config.toml
num_hidden_layers = 25
hidden_size = 64
num_attention_heads = 4
num_key_value_heads = 4
head_dim = 32
intermediate_size = 512
vocab_size = 845
hidden_act = "squared_relu"
norm = "layernorm"
norm_place = "pre"
norm_eps = 1e-05
positions = "rope"
rope_theta = 10000.0
rope_fraction = 0.5
qk_norm = false
attn_scale = 0.177
bias = "qkv"
tie_word_embeddings = true
parallel_block = false
init = "uniform"
init_std_qkv = 0.0766
init_std_o = 0.00766
init_std_up = 0.0766
init_std_down = 0.00383
init_out_by_depth = true
optimizer = "muon"
learning_rate = 0.00572
beta1 = 0.9
weight_decay = 0.0
lr_head = 0.0119
max_grad_norm = 1.0
warmup_steps = 200
schedule = "wsd"
decay_fraction = 0.672
decay_shape = "linear"
final_lr_fraction = 0.0
batch_tokens = 16384
max_seq_len = 128
doc_mask = true
train_tokens = 136500000
max_steps = 8332
dataset = "wikipedia_en"
Each number is 128 + 32 x the weight over its row's rms, rounded and kept within 0 to 255. Layers, rows and columns count from 0. Numbers have three digits each. The size before them is the row's rms in percent of the matrix's.

# layer 20 attention output, 64x128, rms 0.0789, rows 0-63, columns 0-63
093:099130144132132176101123137188196048112132166127109118127116126059078146124110080090118133117159134098168181164165111133112162095148113142144140163122194119096118148168115086137123128091133115
098:137143105201175137085151063122165102145140113175172183143093138103087171189149071148170148119110107115166132178109149106201139098152117105077148139146144129126118106185094128080128123115163176
100:071061127133108114179101132111106115095120154179125105133135107170115138134123137104140101113127090167123157108135133084170094121118099058105114134094143090151155178127168158104142113142142136
087:199099148092134147075106108188124148132121135150115120121128152132148122141116148184089143119176141100167127185138076131151159127099108109154128137083157185022138116124160067137071105146114115
092:174140090098114101144099137115182168128183122058075136149165107091131108137152094112149158113126146137168102105128074124116133135140118187144147151172145126112125134061133106123133172152141120
104:079116144146114093111116082089124106098138126114229148162135106059149164161128112120120110154132072111137084139152084147118096193105140128085130086147075038152122093140175173109064127111143108
135:125126158093109119145127105185167036138088182080136106115135111101135077135126178106144084147148132099134149177130169140104128114138123128138137177135127102114147086098149155144166094084112110
097:104170084097133166100130167076152087147118065069118146112092135140151153097141163121102131093086134132096139109074118120168106107140128115117118111106099085126085130152152135134067141145149134
089:039112130156166125148119102194148146131136132101139072155197150121168113105142061088142088143172096119066102140113137149141170136111158120067108127135127130151127070086158088142115113167124129
100:124133099106184137140056160127167126117149120103072165044108173075106125114121139186115135154128157124117112124136094161105134118134090138131148143099136141099120105128185113184097130156138100
102:157075140134137182160133165159144159153178174152037074126127162131106109139091085151200124145118085094090126144112156126147119102127163152066137119133163135117127157160119097100136131178169149
105:101090123141120129078134080097108137083152150079162103154088194179186096152087121095151107117157130088166088164090118179135120145170069118128162159104193110092080118157134123129118090118116109
107:110130166134106137050117055146070137120082112142129154112141143130082069125089143081168083104095126180130096116105135098148111155096092095109148094103080132147139167132081162125118139114096125
098:152103087123170148134117137113113175127066220147113126077126084154173159154164149133104067173198114124129082141148177139059194101130094122142162114086167140146046155139121123147146126132136142
091:140107119129095120156140136132118119127132170145114126100191141187126141120130149170144117069188187120132139109161125124154098145165172124136091103090088203125165161071141169132058055118098114
096:156149163114109085072148159126092121133139183101141124138139084115052017132146133100169094141135142110144137146086136154176176141141148155155135125117104114092124113162157112140084142127141115
102:172156158143114189093139137128155061148130112080163156133121149131183192101126109185140114160144129071163169084144164174149118134122170183102142114122067106114135067133132175104106139088129150
102:137128098169096153131201142103131184201160126073091121216155071113176088075177177164166146129099164101141121145137105123128061158079121114170070089153149096134173096106166087113127136118156097
104:084121100131168131160123150071093169140191149164083162118131157043151140117138130137107137119172131076123094110172098158166166205155090165128100125144176079156164144135102102074154147107157120
117:179098125083130133124140130168087113105043159178087103068135080197146098173171133150159117091102192165092126063133130115109177105092190133188138102122138147163096150079140120132111102081140116
091:146139134146129143124124149201165142143139114118129149143112130108124131064088141130171116129113141148126141092164139111083076114134122141101148123142128162152111196096084135100152103130083086
097:081149154180135146051135125162041122123133099108115115158173070141125044113184121153111141120126142052144112137110150153125059116111114118062139122138073140138127148107091129134131169110194096
107:155099221137172156090097135102170093163110098170146159111092131105096128146082125086105190155106084167113129143079125118091121112141109102119120085112114110095114164121095169112175132069113138
097:147103133138116096155132075091131196105091166185172142101156089157154139119073122133128119127109164127122099092090170135150149171097091094144170131105112165125139111140075087127154131100120126
096:114159109152129128174119083090077156140149190145119107150163182142081147122150141131127141172179149129172115185184146143142114167122125105181136157123087154136125090149164076154117130173093106
106:063128127141131126196145138142154117142135114186124134153101152147124113143093153155179148124100117122132137092158130104099117107167106161163124149129121151078136105136158105151062046130113108
096:191089175145111088138077138151199140112146142111103142143098173091118130149109080099163150118159127105151087166093093112157101151144108141150124159135056087086154167162142086105140114126077180
098:079151068129110126118116125086123115113168144175148174137081088151092129136149067157070123114097193139119148084217165128149136101070124127189101144149121113167138120122165152141133121141137127
108:109129086110093153111132146119138086118139079113110089147025134115148095135111178114139151098071097106144124095147134121058112082114128124132113090111142084138120133192097132157123092089148149
091:110099091078114090155163112122106147141086103103123150116108119095017160127111117108094117112118131106119124112081122091118046144103094145137152153166162148102085149162106157135129104106106102
105:144139157110122112134133134141113154188156107054132134218096135178053204197187096090107145089131146162147129135077119094131094104157121070141124146099098140148132137158124142136191162129121145
102:123102107107097147168074142129163198093131093081110072137134125143189149139173085177095134159116138136106143091104121115141171171128124161164101100153147087208135136106137123129141176166095152
102:118125108141172090136070142157162181130128115131104099098102160070163137073155148074119116141164132145143096110135138137140149085082142131117181119165093110125122072130091134123119174156151154
109:121110147225138149131228106149107148104092120093132135159128115145137161055129196123119180095095145157139120127101142140170109168152142062072131167151172093143111123141172117113178126129123127
088:103093114157097170157175135097133149116141116155134099120111069084133110189139117077116102191112130115187133101132165126141127130149213120196157148125158088089109196110171109150124143148147155
095:121108088171120162071110121132066128113190128148115096112172158156063113087096123130134093143123104140157106092183173126094138125112167094164126145104120150118126145125151077115123132170149082
094:112063096154179169106100163175135138145169082169107117151144089123097145085061149187131186134077136125130127096167094092135132084189130125161112096156160105120086099146137141090163131131140134
074:110224067118182188125117138106104158142141115150092155141131137159186105176161114114130119142168150121086133116089094127171117098127199140135130141150137146202130153109126175124117152171124114
098:136141115152099164112082097116123074147045136154143155065150121207109141141158116139115136139071130146105134083136107103112127105059063132177114100106128042204150116099135146155137138114125154
092:109145213100078136098110199113090177097115092184175185178139087137150079146117147116071104187148086125115151123138132142099060171158121117169106128121115143091127122116068134146091137108146128
095:138102183082144117102109120146120097110173100064127177207121194142112121178071161156132149099176093173121148054131077155120144087120141144077078084110139144119179104167128188097178150124080160
097:146145099152204128114146110132100163097103085099163132099069097120164110154155203180117146103103123153133121132208119180144144096120163137161111105142163177094046148129120128096147137143108134
089:168079127143125153098121103107138137096103107095153135074128114183088171176123125155119114141107082164138148131126119168148084133119179045125076121114103107075117160181127103156096136147127145
093:117148149123108165130200161101125124104085114104132146127124154124137210056106123116122146152112126142113139142096111158087107184103090117119159145109073094137151139091106117168121178104140080
088:160116163127162110121202133133128107178144129205095074101164133095136113126096092099142169129153143107154156139145132126125156129159103155212127099129192127135156109155125143109145159135125115
106:142131192192099184101171096111072083159077127130120134115111155170069139132160157120100119179053113102164131113153134133086110135111173126103121132127136171113176143134104120143143120107150135
098:146123113102036087173137140150093145132099130133116088111155093110149095117105083111147135143055114141044093149065114083107180152147112137151138059131170128148133124153118173123118115151093126
106:137143110082145124203144153117184143154104155160091085074082123091080152039093096074080133164125118137134156230150119093126143104202110157140132163165105113162107156120110127122096137153135122
099:151173113145100122089150109121129198086131126066158222113156121118102139093113123136113090119143140103118146156150103106116042124091123136127083154146095166143149168112122137118128104172083104
086:179114118176082113103187116105141137168141117131115139126189107069146103155109178143096157043110134116150147135151093129128081134149162130096080131131100109154162161135144094157144154137166100
099:125134141151147065131099105146145140196162110166202087177138105135186104093180118130127171088172161117137150141100142131161142165091125158170131141128155126144133130141146094136083165161147170
107:173105133098138094167103081162121134121135091060152134144187109128212139160139089092140130133154161104128085201116088165141164115103076158093150109156138126105164107145124118127171103093066173
096:145163121150102118180121126075146111161164217174150096126150159171185122120119175122126132147177110135140152145150127090144168118058133125127110124107097113147165141091147103169106145137149159
098:115146152126167107144118131116106124114134160137182099111174126153137138150099144118158093150165119170118125213072104121143143169142163092095154103156139131129114093190114158127137174102131075
116:144116126101112073149090153082164133164134115145089176109158171153099166119164189160119127117108118103138163106064147156122130142139126221118094159132093156108133071140130103155112143162062195
093:086177132124135107097113194177167117168118139118150095106148136107098129115148111186105134154126119105109086128187107167098111124162123113059131146114137172108123123072137175135142148153153094
108:145176105138136143158188061070105118121121129178183182171094080123154148168129158142151144087157147143114158143137109171122215079173134139109089176178139085119113118107117104100158141143117163
093:143144163063091116144133143134141083093160102135149146115165151127210122117112135171125127134158093189103189079143178127118131119173112124135166124117039111195116076142109162150112148128132110
109:107165074165129167121113127123099135057154171160143100132083094150123087063127112103133154097122106112050050134112141127110147120078082108082139135143174142107128121096116147117170107118192147
086:178154155129181129103150121170113179129136138199122134151096118134084145105143088131108152118144190132170156091115106116168122124109086122113117171137172157149114110109117098125162129084126102
109:104048150085161131082102146092105112127167125128093132102104154138080119119098089085181081169142081136123146126163138119144108125109151154085124109071113199144168129072162122130101080145107132
089:154123160149123146199118183106165134085100162105087130146097144149109133177111190098100149157071119156127147136092179086096143079142149135172180138089143149108142136121090132149076077120134129
135:111148111026109089145156131159137076098088093110114111083123126075158140149116088140118124113100134124106092134135203063108159150188178082096124105183160161089135114133148148083177108142166102
111:086186108121158075151101185145140136104135082101140129120115129165155103110182176112101125072134105163136148121098092094102132104073181172105144105098124184179110144145125141118107135111108150